config.toml
n_layer = 8
d_model = 640
n_head = 10
n_kv_head = 10
head_dim = 64
d_mlp = 1728
vocab_size = 16678
activation = "swiglu"
norm = "rmsnorm"
norm_place = "pre"
norm_eps = 1e-06
positions = "rope"
rope_base = 1020.0
rope_fraction = 0.5
qk_norm = true
attn_scale = 0.141
bias = "none"
tie_embeddings = "early"
parallel_block = false
extras = ["some layers without attention", "local attention windows", "shifted keys", "gated attention", "exclusive self-attention", "value embeddings", "hashed n-gram embeddings", "a smear gate", "an embedding shortcut", "learned residual scales", "skips across layers", "capped logits"]
init = "uniform"
init_std_qkv = 0.0267
init_std_o = 0.00668
init_std_up = 0.0267
init_std_down = 0.00406
optimizer = "adamw"
lr = 0.00112
beta1 = 0.95
beta2 = 0.99
weight_decay = 0.14
lr_head = 0.0109
grad_clip = 1.0
warmup_steps = 590
schedule = "wsd"
decay_fraction = 0.625
decay_shape = "pow"
final_lr_fraction = 0.0
batch_tokens = [32768, 65536, 98304]
seq_len = 512
doc_mask = true
train_tokens = 456200000
steps = 7670
dataset = "wikipedia_en"
Each number is 128 + 24 x the weight over the matrix's rms, rounded and kept within 0 to 255. Layers, rows and columns count from 0.

# layer 4 MLP down, 640x1728, rms 0.0513, rows 0-137, columns 1440-1487
[[132 113 144 158 147 124 135 121 128 141 130 101 134  77 163 164 134  99 111 122 143 121  96 118  92  99 125 147 116 124 149 127 140 154 128 144 140 129 111 143 126 117 134 127 126 142 106  89]
 [136 137 115  91 163 107  96  88 130 136 146 172 110 134  91 145 108 107 132 121 121 127 107 117 127 125 170 149 116 135 124 116 137 156 141 101 114 135 150 123 145  95 161 155 126 106 109 120]
 [139 138 129 123 145  99 115 147 153 133 148 127 149 106 142 144 133 123  81 117 152 147 140 164 161  99 138 134 120 117 112 144 134 157 120 134 124 137 117 113 139 136  77 126 146 132 102 108]
 [104 125 109 129 119 125  84 153 158 118 155 159 105 122 138 122 152 140 135 137 116 127 118 132 113 152 137 123 150 139 100 156 126 111 130 110 118 137 143 156 109 126 102 166 123 145 137 133]
 [123  99 173 130 103 151 118 169 158 142 139 164 127 175 119 138  94 142 150 138 123 123 140 129 152 155 124 165 119 116 132 128 123 162 114 108 109 128 114 143 160 115  68 160 139 164 143 114]
 [151 116 138  98 146  98 136 116  98 136 106 114 105 149 169 111  75 151 149 181  88 117 133 147 136 134 133 100 125 136 183 137 144  93 166 134 109 117 119 112 118  91 160  96 164 143 137 151]
 [172 115 151 144 108 106  84 118 122 104 127 167 101 137 182 110 142 114 173 121 103 114 148 145 151 118 155 127 145  99 148 109 159 125 152 112 164 111 111 139 134 125 138  93 121  81 150 139]
 [ 83 115  99  81 111 131 156 125 151 130 142 125  90 138 164 115 145 107 116 118 103 141 134 102 114 106 133 128 157 112 127 116 119 149  76  99 155 116 139 142 100  99 188 133 136 108 137  91]
 [157 135 134 122 125 144 120 120 111 131 117 152 121 124 165  94 104 115  90 124 144 142  93 106 123 140 159 126 144 144 138 104  98 129 136 130 115  92 112 134 139 115 122 100  77 126 120 153]
 [130 121 174 135 140 136  92  82 116 105 133 106 158 113  55 153 104 140  99 116 123 137 123 103 121 112 149 144 134 126  94 114 128 143 159 100 130 130 130 116 122 103 101 138 138 160 107 129]
 [125 152 168 133 104 120 114 164 117 108  97 101 127 107 129 154 141 117 106 178 176 141 125 132 128 135 158 144  82 138 121 135  88 120 142 137 133 149  88 114 138 130 109 134  90 129 122 109]
 [113 103  88 120 106 144 115 132 144 127  96 175 136 167  97 105 159 159 140 129  77 139 117 155 152 141 127 136 141 121 132  97 156 132 130 130  79 118 155 146  83 104 166 136 125 146 140  90]
 [132 149 115 131 107 132 163 121 180 112 121 117 114 129  72 128 125  92 116 117 116 164 112 132  93 108 155 127 157 131 141  82  62 108 145 140 154 159 136 115 110 140 122 130  90 122 105  88]
 [137 128 124  97 149 141 140 161  98 129 116 127 124 128  94 123 114 116 142 160 124 142  64 116 138 126 133 138 135 177 136 113 134 100 106 117 129 106 145 145 109 118 147 137 119 108 131 149]
 [118 103 158 136  91 147 129 145 110 116 112  99 131 124 206 116 170  69 125 114 127 147 120 146 108 109 128 136  94  95 119 138 143 132 130 148 129 144 142 118 133 144 144 108 145 134 126 149]
 [122  95  73  87  93 145 122 131 170 126 110 158 116 124 178 119 142 121 144 124 139 111 123  87 118 143 129 107  74 154 125 146 132 136  92 158 100 113 127 123 118  79 147 161 113  69 115  99]
 [ 82 159 119 122  81 152 124 172  98 101 124  99 157 133 163 119 183 150 158 129  85 133  71  82 110 154 104 102 116 117 171 125 151 128 101 128  83 153 125  78 157 117 110 126 148 135 120 133]
 [112 140 129 151 116 108 134 130 145 141 132 140 135 141 128 100 153 105  95 199 108  96 112 121 116 119 121  96 134 116 116 110 162 126 125 113 113 159 163 148 137 132 100 157 132 113 122 116]
 [141 106 108 157 109 125 148 158 150 152 152 133 136 165 137 167 153 121 105 166 143 162 110 143 130 154 136 140 102 127 149 155 125 120 102  88 132 139 164 110 159 120 114 162 108 134  84 135]
 [151 114 106 118 123  97 126 147 128  99 100 104 111 179 112 107 138 105 136 109 143 142 144  99 144  96 151 167 120 113 117 150 122 128 140 117 103 116 127  97 144 140 116 148  72  56 132 171]
 [125 152 119 152 136 131 125 135 152 124 134 121 144 120 132 138 143 132 160 122 129 117 138 104 100 142 125 143 144 154 119 155 120 145 123 110 107 125  99 142 108 107 111 131 131 128 107 119]
 [ 91 117 160 119 149 147 170 116  74 122 122 105  97 129 132 152 130 154 136  94 133 142 113 110 161 114 119 135 120 107 133 167 110 163 171 115 125 138  88 145 127 187 118 198 125 157 136 123]
 [157 122 126 100 131 130 111 162 117 120 145 155  86  91 149 132 150 137 108 115 143 134 124 101 147 155  85  72 196 124 132 146 122 148 128 130 113 111  94 118 154 188 103 148 123  76  88  99]
 [142 145 113  84 160 186 191 132 137 156 134 133 154 125 112 116 137 133  91 155 117  96 146 114 107 102 161 168 139 142  95 122 149 166 112 123 117 136 133 125 123 130 130 104 121 121 120 119]
 [132 113 142 126 127 157  83  91  71 143 110 110 142 121  96 133 176 162 122 160 168 110 149 110 152 170 167 113 138 155 106 162 137 136 134 138 140 142 146 106 115 124 112 124 134 119 131 139]
 [ 89 130 112 139 145  82 120 155 151 119 119 183 113 125 111 172 130 102 104  99 154 125 139  85 123 110 124 138 158 145 123 138 158 146  94 157 124 107 117 142 157 118 157 165 154 130 114 157]
 [ 98 108 152 129 130 152 140 136 143 136 128  99 160 146 138 127 143  98 137 146 108 146 116 107  83 144 136 130 121 159 100 129 128  66  94 148 122 121  95  80 141 139 105 116 158 100 136 131]
 [151 120 112 157 170 131 150 156 120 133 105 131 158 152 112 143 162 134 124 149  99  99 123 110 132 142  95 120 103 149 147 117 153 103 118 149 129 158  95 135 185 123 128 219 127 147 168  99]
 [150 121 134 130 132 136 183  84 130 110 102  99 105 153  82 125 157 130  74 170 152 105 103 146 142 129 113 131 130 165 129 125 121 142 134 138 127  96 106 161 183 101 124 121 119 117 121 103]
 [156 160 116 150  79 112 122 126 122  97 120 125 101 158 138  64  78 154 116 114 156 165 113 126 148  92  94 146  89 168  94 113 121 104  73 111 177 117 118 137 152 134 144 126 121  89 177 129]
 [101 125 117 142 144 121 104 109 137 160 106 130 179  94 106 107  71 100  96 156 108 121 105 108 178 139 131 107 131 158 146 151 113 120 155 120 118 159 115 127 142 129 125 139 139 139 117 130]
 [114 113 145  99 101 137 145 136 109 118 126 131 149 146 126 135 142 130 141 108 151 129 141 119 118 118  77 145 178  99 118 147  93 143 152 128 113 102 131  95 112 100 124 119 136 136 135 131]
 [117 133  84  94 109 159 150 119 156 148 124 152 123 128 136 104  96 140  73 120 145 131 122 106 144 170 142 115 107 121 118 109 136 125 128 126 116 124 127  99 123 139 130  59 130 126 142 125]
 [138 102 139 135 114 167 122 134 142 142 132 111 149 141 149 107 151  81 120 145  95 110 152 177 137 155  95 167 133 124  79 121 112 158 112  84 124 123 142 121 104 110 127 126 127  80 163 129]
 [146 123 108 108 159 165 155 161 121 120 118 176 177 116 148 121 179  98 112  94 117 146 106 117  99 185 118 182 144 148 107 149 120 115 140 134 119 148  93 125 121 159 108 123 130 123 142 154]
 [121 114 135 127 135 196 125 129 115 133 127 140 124 115 133 120 130 195  85 121 108 155 163  84 176 135 174 167 171 122 115 139 149 162  96 124  88 123 100 188 135 135 116 108 122 114 162 121]
 [154 129 116 122 115 104 138 130 142 146 127 108 124 132 137 122 113 139  94 118 106 141 141 124 151 153 102 104 162  68 146 150 127 171 102 105 134 157 186 157 135  97 180 133 125 141 132 144]
 [133 148 144 126 124 150 118 116 127 124 153 114 137 146 135 159  90 156 102 139 146 126 147 138 115 141 202 137 124 119 115 118 229  83 141 112  93 134 145  89 115 160 141 126 131 149 111 128]
 [127 142 108 139 126  93 115 103 152 128 121 137 138 125 117 158 113 135 123 153 134 119 161 135 143 121 112 162 121 207 109 103 178 129 121 116 114 124 110 130 119 144 152 120 124 143 135 128]
 [122 115  92 100  93 103 105 123 121 141 148 117 117 160 138 124 179 106 118 113 124 131 135 161 123 129 137 122 154 106 131 110 124 134 118 108 129 161 116  83 118 147 157 136 155 117 116 109]
 [115 136 151 139 121 156  87 145 143 142 119 128  96  89 105  97 126 117 154 103 153 102 129 139 143 162  99  99 155 129 122 144 134 105 139 103 150 146 110 122 121 125 162 134 155 139 125  95]
 [ 65  81 104 158 117 142 123 130 107 130 143 126 161 181 129 128 124 126 159 119  89  79  89 107 204 143 148 167 134 113 145 119 144 173 161 128  51 116 135 108  47 155 141 129  94 121 136 145]
 [193 151 121  94  83 108 105 101 133 166 122 136 118 115 114 131 180 114 165 112 111 132 133  84 137 114 124  95 107 145 144 143 150 159 109 118 103 159 148 171 165  97 136 142 139 156 107 140]
 [ 95 136 168 164 135 125 154 124 127  83  86  75 136 168 141 118 119 167 147  97 159 142 163  98 119 139 125 118 142 137 173 119  85  91  85 145 156 136 102 141 103 175 108 120  98 113 114 125]
 [123 160 155 133 118 153 121 177 122  78 146 169 153 179 114 113  98 125 141 178 107 157 131  95 159 101 129 146 111 106 134 138 116 123 124 151 138  86 102  94 141  99  92 115 177 134 124 179]
 [106 151 118  93 125 135 141 132 113 102 142 154 132 138 158 104 114 108 128 147 123 138 132 182 106 117 102 134 125 104  95 128 183 142 147 129 133 160 146 152 161 114 109 107 100 106 103 126]
 [128 118 116 124 108 146 123 110 107  97  93 153 153 116 158 122  94 135 100 153 116 127 149 146 118 170 130 103 154 150 151  76 117 148 143 110 152 135 180 125 101 104 107 194 114 132 134 128]
 [132 130 136 115 144 105 149 107 175 175 112 156 140 178 117 113 128 147 107 165  84 139 131 108 178 105  93 130 134 137 144  92 139 137 120 134 117 118 110 117 135 109 117 158 114 130 127 126]
 [ 85 104 133 152 143 131 143 131 125 130 165 132 137 132 134 162 114 123  86 106 112 162 126 169 125 106 122 137 139 130 115 133 135 143 135 179 123 157 128 135 117 117 119 149 141 137 113 136]
 [158 127  87 124 133 161  98 154 160 155 157 120 109 134 113 121 120 128 140 130 127 116 119 124 162  94 109  97 141 114 144 150 125 110 153 134 119  98 153  95 122 149 113 161 136 132 108 138]
 [130 125 137 130 119 133 155 100 126 109 101  82 126 163 102 110 100 112  94 129 119 131 104 129 113 123 159  94  80 101 147 108  99 131 137 139 140 134 112 139 145 130 144 131 100 124 140 151]
 [ 84  79 118 113 132  68 138 134 100 108 153 153 130  89  99 108 134  98 125 151 126 125 153  97 114 112 165 121 119 161 120 111 129  69  88 155 138 155 129 103 159 122 113 114 164 130 122 117]
 [157  87  97 155 145 156 152  83 143 142 106  87 139 167 170 191 136 161 176 128 111  86  96 104 110 178 122 143 153 130 148 133 139  91 132 121  91 125 137 155 118 111 136 128 127 171 146  94]
 [107 106 125 161 116 143 156 156 159 135 125 102 155 163 142 136 107 122 167 113 116  98 157 120 162 163 141  89  98 125 137  99 142  78 164 138 114  92 172 120 162 153 113 179 126  96 113 115]
 [115  91 135  98 134 123 125 167 169 133  98 160 113 133  99 162 126 133 111 131 149 125 139  89 109 161 138 120  86  95 115 157 136 138 154 105  94 119 111 167 133 107 116  88  91 140 116 153]
 [115 124 142 138 145 105 136 171 102 145  87 117 103  85 106 133 153 137 109 138 147 161 137 104 150 131 173  94 177 125 128 158 138 130 139 128 129 145 185 111 147  98 108 158 117 176 111 176]
 [169 127 108 152 157 111 131 179 112 100 133 140 128 110  94 125 131 124 147 160 130 147 126  76 115  74 137 129 161 119  89  86 149 106 135 127 140  83 121 121 126 155 113 140 111 124 139 181]
 [ 87 133 165 114  99 114 141 134 126 117 148 150 107 135 129 126 150  99 109 152 109 157 176 147 106 152 122 114 159 144 170 140 120 149 144 113 146 141  75 123 118 139 146 125 154 101 136 153]
 [143 113 138 128 127 117 118 118 151 135 166 142 141 146 135 111 112 161 128 148 133 188  62 128  84 143 157 127 170 136 160 135 179 125 127 104 153 145 144 150 134 162 109 140 169 152 132 109]
 [137 130 124 126 167 149 116 137 114 140 130 117 101 125 122 121 163 128 111 137 121 110  96  81 124 135 162 142 178  90 100 106 138 135 123 149 116  76 147 133 168 132 104 123 119 116 106 127]
 [178 119 136 169 141 125  93 147 116 123 139 121 118 128 115 154 131 160 111 172 131  91 109 103 178  98 118 144 129  82 147 122 135  96 137 104 133  97 142 168 126 130 137 119 117 158 181 147]
 [103 132 132 158 119 111 142 118 122 143 116 144 126 143 115 152 161 107 131 114 108 142 134 133 148 139 105  74 129  92 127 136 137 139  97 125 139 164  82 103  90 105 127 142 114 132 134 103]
 [146 138  76 141 131  82 102 109  84 134 120 143 131 188 126 132  92 125 102 155 122 110 101 105 154 130 163  99 158 113 151 100 130 116 130 106 121 107 121 117 122 159 164 146  86 137 158 147]
 [129 143 107 166 184 157 127 160 162 127 117 103 131 173 117 120 154 110 110  81 126 137 124 106 102 123  96 107 120 133 113 142 142 122 122 145 123 168  90 102 110 124 161 101 139 111 101 144]
 [108 145 114 114 160 148 147 129 186 166 125 130 157 139 109 104 104 136 134 125 125 109 104 109 106 152 145  95 121 111  95 162 139 148  70  95 103 149 124  95 131 155 109 101 173 106 161 105]
 [134 173 154  85 149 114 100 122 129  96 119 146 115 134 112 127  77 130 108 142 103 137 132 153 114 149  88 147 123 110 159  65 130 136 142 115 139 174 140 138 123 128 173 143 111 137  85 114]
 [136 105 154 147  94 113 147 145 102 117 120 145 139  83 109 122 143 148 110  97  75  98 101 131 147 101 182 122 122 128 158 158 172 111 141 138 126 122 155 101 104 114 101 147 132 111 147 120]
 [124 128 155 142 121 121 151 143  98 149 130 158 129 100 107 137 139 142 141 139 126 134 130 149 134 125 110 130 131  85 133 127 149 100 148 101  99 107 142 110 144  86 124  98 164  98 129 103]
 [110 136 131 144 145 197 175 159 104 131 172  97 119  85  79 136 128 143 161 126 121 172 124 126 118 110 108 127 142 109 120 139 173 106 118 147 105 157 118 137  97 169 114  99 128 114 107 116]
 [ 88 118 154 118 116  76 115  91 149 127 122  96  92 135 120  79  80 106 104 139 107  78 112 139 173 142 143 129  89 148 135 135 136 147 109  90 140 102 184 118 110 123 131 122 138 109 137 165]
 [157 109 117 100 144 104 138 155 131 153 120 137 100 100 141 123 142 148 117 119 158 119 110 100 147 113  83  90 125 128 135 138 120 130 121 129 163 161 163  91 140 136 133  62 106 133  99 147]
 [121 146 107 139 158 144 124 142 123 157 145 142 148 120 142 143 113 160 131 163 136  95 130  79 130 153 111 119 135 129 143 155 120 126 150 156 102 151 111 128 126 132 107  98 164 112  92 130]
 [120  91 145 128 127  93 145 134 116 110 133 120 101 133 123 130  99 133 137 136 127 122 100 123  98 119 151 135 147 105 122 134 105 156  96 125 108 139 112 152 129 118 149  74  89 133 151 132]
 [119 114 110 127 101  57 148  94 122 111 138 124 174 131 145 122 141  98 101 127 142 146 125 181 145  85 132 109 175 109 136 145  88 121  88 106 131 158 160 122 139 124 136 132 148 102 156 108]
 [121 151 160 172 140 217 114 127 140 138  99 146 151 121 138 146 148 117 141  88 132 118 160 163 132 131 139 189 174 129  91 171 143 126 108 168 112 137  70 127 115 141 135 128 163 148 132  89]
 [103 104 168 137 155  91 122  58 111 120 103 152 154 145 133 136 177 113 141 128 115 158 114 138 124 105 120 163 137 132 141 111 127 105 147 105 115  94  91 137 145 180 167 153 155 106 120 109]
 [130 121 162 179 142 146 146  86 129  68 131  74 114 137 129 110  64 129  55 184 126 158 136 142 132 153 102 165 135 128 116 151 132 136 112 126 114 167 134 122 108 110 128  81  96 146  99 148]
 [130 108 154 121 119  86 142 115 143  94 101 138 162 174  98  93 142 136 143 120 145 111 126 152  95  98 161 136 131 104 121 164 119 111 113 131 125 135 149  94 129 108 120  95 142  61 130 147]
 [113 118 143 129 151 135 157 105 153 121 114 169 117 112 138 173 115 135 151 122 150 134 102 167  93 177 125 101 116 109 116 104 104 123 110 132 124 161 142 137 141 164 143 154 131 114 112  88]
 [108 151 136 158 137 145 120  99 111 112 130 132 117 100 136 137 116 173  96  57 131 124 128 142 103 120 117 129 117 134 130  85 161 140  88 134 144 168 147 156 124  89 141 148 114 162 120 110]
 [134 129 153  67 111 156 115 137 149 143 133 136 133 145 141 115 142 116 142 108  83 142 121 133 104 149 154 135  84 130 157 107 132 177 172 142 109 125 149 131 157 129 147 133 121 109 130 129]
 [105 134 106 113  96 155 172 139 174 170 136 150 112 135 131 151 142 148 124 135 135 156 157 109 139 158 120  93 153 109 115 120 112 144 119 144 102  95 171 118 139 144 141 100  99 104 118  97]
 [117 117 141 119  85 158 136 104 147 134 143  98 180 118 131 120 133 122 179 109 153 164 134 141  90 128 143 152 123 119 163 130 137 124 129 107 122 153 158  92 133 117 181 144 134 123 142  88]
 [115 144 122 100 147 117 139 160 147 153 122 148 145  89 124 166 147 128 109 132 134 106  99 183 120  77  72 151 119  94 137 137 123 140 145 136 108 134  95 101 147 157  92 138 148 140 106 125]
 [146 131 121  90 148  76 139 106 114 140 109 164 114 170 113 120  96 126  76 104 138  90 110 100 115 135 137 132 169  96 160 172 153 118 115 152 172 128 119 147 112 143 124 146 112  96 160 149]
 [119 124 146 120 116 122 112 138 100 114 175 129 120 124 146 146 154 143 137 162 115 146 164 157 170 147  74 118 149 144 131 147 147 120 103  93 106  94 143 153 103 150 130 118 121 106 140 147]
 [146 127 105 138 149  97  62  88 120 120 143 119  84 104 116 157 128 153 139 104 132  54  92 139 138 121  99 133 150 138 107 120 103 128 104 101 119 117 133 127 147 167 195 138 110 112 131 128]
 [169 110 119 109 164 114 129 127  93 132 158  82 126 143 114 122  55 162 151 105 147 106  86 129  92  87 103 119 115 138 126 132 103 114 101 120 142 136 118 164  76 120 126 119 143 170 117 104]
 [196 113 134 171 106 145 156 158 127 152 140 126 153 113 128  93 147 121 131 126 134 127 146 108 146 105  81 130 102 108 145 146 144  95 129 117 159 124 110 148 158 173 133 138 131  94 101 109]
 [118 136 168 132 105 106 119 132  87 123  99 115 139 140 154  97 143 150  97 122 130 135 123  87 137 102 150 154 122 157 143  70 125 111 139 124  75 141 126 132 124 135 104  71 141 139 103 154]
 [127 124 102 149  89 106 129 148 106 145 120 127 134  99 143 173 121 122 178 163 163 135 137 133 141 165 119  88 166 144 138 113 112 121 101 120 119 149 149 130 158  94 121 120 150 132 148 168]
 [110  80 100 153 112 129 133 108  93 121 143 127 126 116 152 128 108 148 130 121 143  99  99 118 100 152 138 118 125 141 121 159 168 127 135  96 117 115 188 145 103 136 134 101 135 154 127 140]
 [ 77 116 137 138 152 129 114 101 125 122 132 128  92 154 155 112 100 152 210  74 146 149 124 146 125 138  94 145 154 140 101  97 101 121 145  72 136 132 163  96 166 155 145 106 161 145  91 126]
 [156 102  95 125  88 144 185  96 132 132 138 149 109 100 150  96 125 130 158 125 133 170 130 143 153 145  99 150 144 131 123 134  99 119 126 108  81 137 124 169 137 107 110 167 136 111  98 154]
 [107  97 146 165 144 123 165 123  83 123 116  92 129 120  76 154 131 147 138 137 152 149 137 137 137 154 151 142 122 149 132 146 114 121 134 138 134 135 118 107 140 137 110 128 159 118 159 132]
 [129 121 138 112 161  92  92 121 149 135 124  72  68 154  97 131 160 120 166 111 116 106 129 147 101 161 175 133 105 127 137 109 126 129 100 102 133 167  99 107  95 108 131  98 148 119 152 195]
 [109 108 116 152 114  98 108 122 138 114  94 124 142 153 133 163  97 132 115 149  99 133 132 184  97  88 153 120 111 137 149 121 146 149 119 172 111 130 153 153 107 105 183 145 139 112 138 156]
 [159 138  82 131 105 104  77 134 120 141 131  51 162 111 147 142 142 131 118 124 130 146 127 123 153 149 182 148 159 177 127 143  88 138 135 109  87 107 117 139 140  88 124 151 124 119 114 110]
 [127 127 152 144 144 152 122 128 101 120 108 128 151  89 144 122 126 152 109 139 119 102 126 136 105 123 138 107 133  78 136 142 104 104 141 131 144 153 142 121 105 105 135 112 134 119 122 150]
 [107  86 106 110 113 144 121  69 141 154 145 117  93  83 111  81 130 141 133 144 121 124 146 135 150 146 135 125 124  93 125 125 151 138 142 152 161 147 134 112 126 146 138 142 147  96 185 148]
 [170 126 126 135 154  77 100 109 106 114 113 128 105  90 158 134 114 110 137 138 109 114 139 111 145 126 128 104 144  72 157 141 158 163 167 124 153  84 123  84 163  85 151 117 112 134  89 139]
 [142 172 119 128 120 115 163 105 100 147 142 115 125 133 126 140 133 152 115 159 128 176 109 141 136  77 143 142 124 117 158 177 110 122 179 141 119 110 157 136 118 121 113 140 134 145 108 106]
 [147 133 100 153 149 137 118 106 148 127 147 155 161 147 114 122 125 120  88 135 164 109 114  79 121 105 108 120 116 122 133 122 157 163 136 128 100  96 118 166  97 140 130 107 109 149 140  81]
 [158 148 121 110 119 114 143 137  84 129 137 164 126 130 116 128 127  97 129 121 129  97 157 183 168 116 136 121  85 137 148 109 145 120 161 114 122 154 110 138 111 126 118  85 130 173  92 126]
 [116 111 100 132  95 143 138 109 146  91 157 146 118 147 141 145 116  83 120 173 109 134 134 135  76 114 133 147 158 112 128 120 122  90 100 143  97  94 134 146 123  72 139 117 133 122 122 140]
 [142 135  99 143  71 163 157  92 125 159  99 152 109  86  93 137 122 106 100 109 125 123 169  97 130 128 140 130 103 107  91 128 149 153 107 122 116 168 107  71 193 159  76 151 106 109 126 175]
 [120 108 123 146 162  94 155 112  98 148 173 102 118 132 132 149 178 133 148  97 157 104 139 150  99 131 111 168 156  92 101 134 146 116 130 117 121 135 127 104 167 126 116 136 132 162 180 141]
 [143  86 124 167 104 136 137 134 114 150 159 194 109 128 104 145 125 110 140 122  92 118 126 101 120 106 143 119 143 138 115 107 136 146 137 118  99 145 111 119 112 183 136 129 108 107 147 142]
 [120  88 134 113 105 113 174  72  78 115 135 143 119 166 143 134 114 114 118 128 120 171 154 107 121 113 111 118 166  75 149  69 123 114 127 144 143 131 182 116 156 126 132 112 121 136 110 137]
 [129 108 129 113 155 102 100 154 172 106 134 150 116 165  74  91 122 139 158  98 116  94 108 104 105 136 131 103  78 158 116 126 140 151 105 154 157 114 130 154 135 134 144 108 110 138 104 131]
 [143 107 141 146 135 143 131 137 134 115 105 103 167 126  79 110 171 129 117 103 141 144  99 132 133 128 157 136 145 144 116 130 128 173 119 157 103 140  76 128 124 117 155 117 164 121 148 113]
 [152  86 175 148 104 150  96 101 135 119  59 162 103 142 148 109 122 107 121 140  46 139 118 128 127 145 151 118 130 113 112 133 112 136 141 124  91 106 129 108 105 154 107 137 110 184 136  91]
 [108 126  94 132 130 139 141 126  96 182 182 149 129 135 159 103 141 105 134 124 134 152 146 141 127 101  92 146 107 132 128 110 124 168 143 168 123 134 153 111 145 108 107 162 132 115  78 124]
 [156 113 134 149 119  84 161 138 110 128 114 127 135 122 141 124  98 129 137 127 123 153 130 148 102  97 103 144 129 147 138 160  60  88 104 107 145 147 121 164  96 130 157 137 132 154 143 139]
 [144 129 143 123  61 103 141  84 137 132 109 128 109 144 115 131 155 162 131 110 144 146 101 119 137 129 102 126 125 152 132 116 107 147 105  64 168  92 108 175 150 145 127 163 119 135 168 140]
 [144 113 126 112 114 137 121 144 182 126 145 106  97 115 125 118 138 106 119 124 156 105 128 153 122  98 133 101 141 115 121 145 163 119 129 139 132 142 144 171 115 169 126 196 122 119 162 160]
 [113  96 118 146 141 109 105 162 112 139 115 136 187 114 142  90  97 132 109 106 103 108 114 141 142 140 143 137  86 142 115 120 143 173 163 186 107 166 137 111 101 125 139 124 137 119 106 156]
 [118 117 142 120 103 150 132 104 154 116 175 111 175 155 157  79 107 108 117 143 151 137 111 111 174 145 142 160 134 105 155 118 130 187 106  73  98 158 112 130 106 146 114 135  89 145  73 145]
 [166 128 108 118 138  93 153 136 133 166  78 154  78 135  85 157 142 116 127 149 123 159 162 155 141 117 136 125  96 137 126  85 125 135 173 191 110  83 172 137 188 105 182 139  98 163 125 137]
 [127 114  95 120 113 136 143 168  91 124 130 149 132 100 127 141 124 135  95 136 144 136 139 105 132 130 113 100 126 121 122 104 126 131 128 165 146 103 124 164 119 184 153 147 117 145 136 128]
 [133  77  80 143 123 147 107 129 112 148 105 110 143  99 109 148 160 125 107 133 120 169 118  91  91 148 150 108 140 152 132  85 132 119 164 145 134 134 128 145 153 147 142 129 131 139 150 106]
 [116 116 124 141 122 132 154 127 114 133 149 153 167 118 126 132 124 124 100 136 170 124  96 173 137 155 131 101 121 131 155  84 107 108 123 142 124 132 156 119  87 119 104 127 102 133 122 128]
 [123 131 167 125 133 131  85  90 121 145 111 131 150 114 122 118 142 126 156 108 145 130 132  86 124 123 156 120 138 137  88 151 135 163 164 127  92 105 119 169 134 120 139 122 141 153 135 113]
 [112 152 138 167 151 114 131 156 164 105 147 152 142 149 134 143 120 112 145 119 126 130 113  99 101 160 158 125 131 138 127 109 127 112 127 106 139 122  95 184 133 167 160 142 129 137 114 118]
 [116 126 146 102 140 132 151 123 149 124  88 146 146 163 173 106 112  84 101 141 113 164 142 199 139 152 122  91 116  97 107  92 102 142 111 101 135 117 154 101 147 153 119 116 111 137 155 137]
 [151 121 133 112 132 149 143 119 154 129 167 120  86 169 104 109 127 132 143 140 140 127  94  94 119  94 135 125 157 143 112  87 130 109 123 151 143 137 157 146 133 112 142 121 134  90 145 172]
 [105 112  38 147 151  92 137 176 157 117 133 116 132 156  93 119 119  70 126 137 140 134 120 161 150 124 128 121 143 148 108 144 150 149 116 126 124 133 120 125 101 147 159 163 103 104 163  97]
 [130  89 120  84 159 134 162 134 167 131 117 129 136  97 126 116 155 118 141 122  96 139 135 104 131 112 162  96 108 111 118 161 151  72 136 158 170 109 124 128 123 130 100 116 108 139 150  93]
 [110 116 149  93 138 159 154 117 147  99 106 136 133 128 131 137 163 142  99 171 155 130 144 134 124 140 129  85  99  90 117 155 128 180 114 142 154 148 126 139 137 163 124 128 137 143  99 160]
 [ 99 136 116 118 138 156 132 134 175 143 119 134 145 172 125 169 168 163 122 171 124 121 101 135 149 162 128 129 136  79 131 126 157 150 117 154 116 136 139 116 127 106 107 148 130 138 146 163]
 [127 124 121 126 140 175 112 141 140 106 160 132 125 147  86 116 170 142 144 146 128 150 122 127 143 111 150 113  54 159 122 112 106 112 128 135 128 122  96  97 159 113 169 120 115 167 120 143]
 [161 131 162 126 137 119 133  91 151 113 127 125 121 117 163  81 170 161 109 144 156 121  83 148 174 143 119 168 131 143 158 110 143 106 178 152 115 154 151 189 115 134 128  73 145 102 162 170]
 [133 163 142 153 126 179 128 106 112 128 131 125 114 143 149 150 103 122 107 127 134 130 143 165 128  97 137 137 135  81 131 133 131 100 110 115  86  72 134 130 148 137 173 119 109 105 162 144]
 [157 157 137 153 131 169 125 106 120 111 112 138  98  94 155 100 105 121 128 145 126 151 150 108 118  97  96 121 135 112 122 149 112  97 123 149 177 105 132 134 125 146 135 144 168 122 120 101]
 [135  88 114  90  71 142 131 145 114 105 130 124 131 120 128 111 149 148 111 120 101 101 134 100  68 117 127 122 143 137 109 122 136 154  98 115 162 101 102 109  76 113 117 121 108 138 168 143]
 [121 160 188 149 182 134 115 135 137 123 134 104 127 101 165 137 155  98 136 150 135  79  72  86 137  88 104 105 143 119 162 108 135 119 109 130 120 143  93 115 143 148 135 154 136 171 131  98]
 [111 129  91 121 133 177 116 117 112 122 133 109 118 118 117 174 147 122 117 129 121 152 109  78 111 119 161 118  80  74 146 146 157  84 208 126  88 174 137 122 165 111 144 106 151 153  99 164]
 [ 97 162 133  88  99 117  85 156 129 132 152 161 137 109 135 144 184 137 146 167 111 102 117 135 108 163 127 143 152  91 117 153 136 100 135 153 138 109  86 153 171 103 118 159 124 130 140 101]]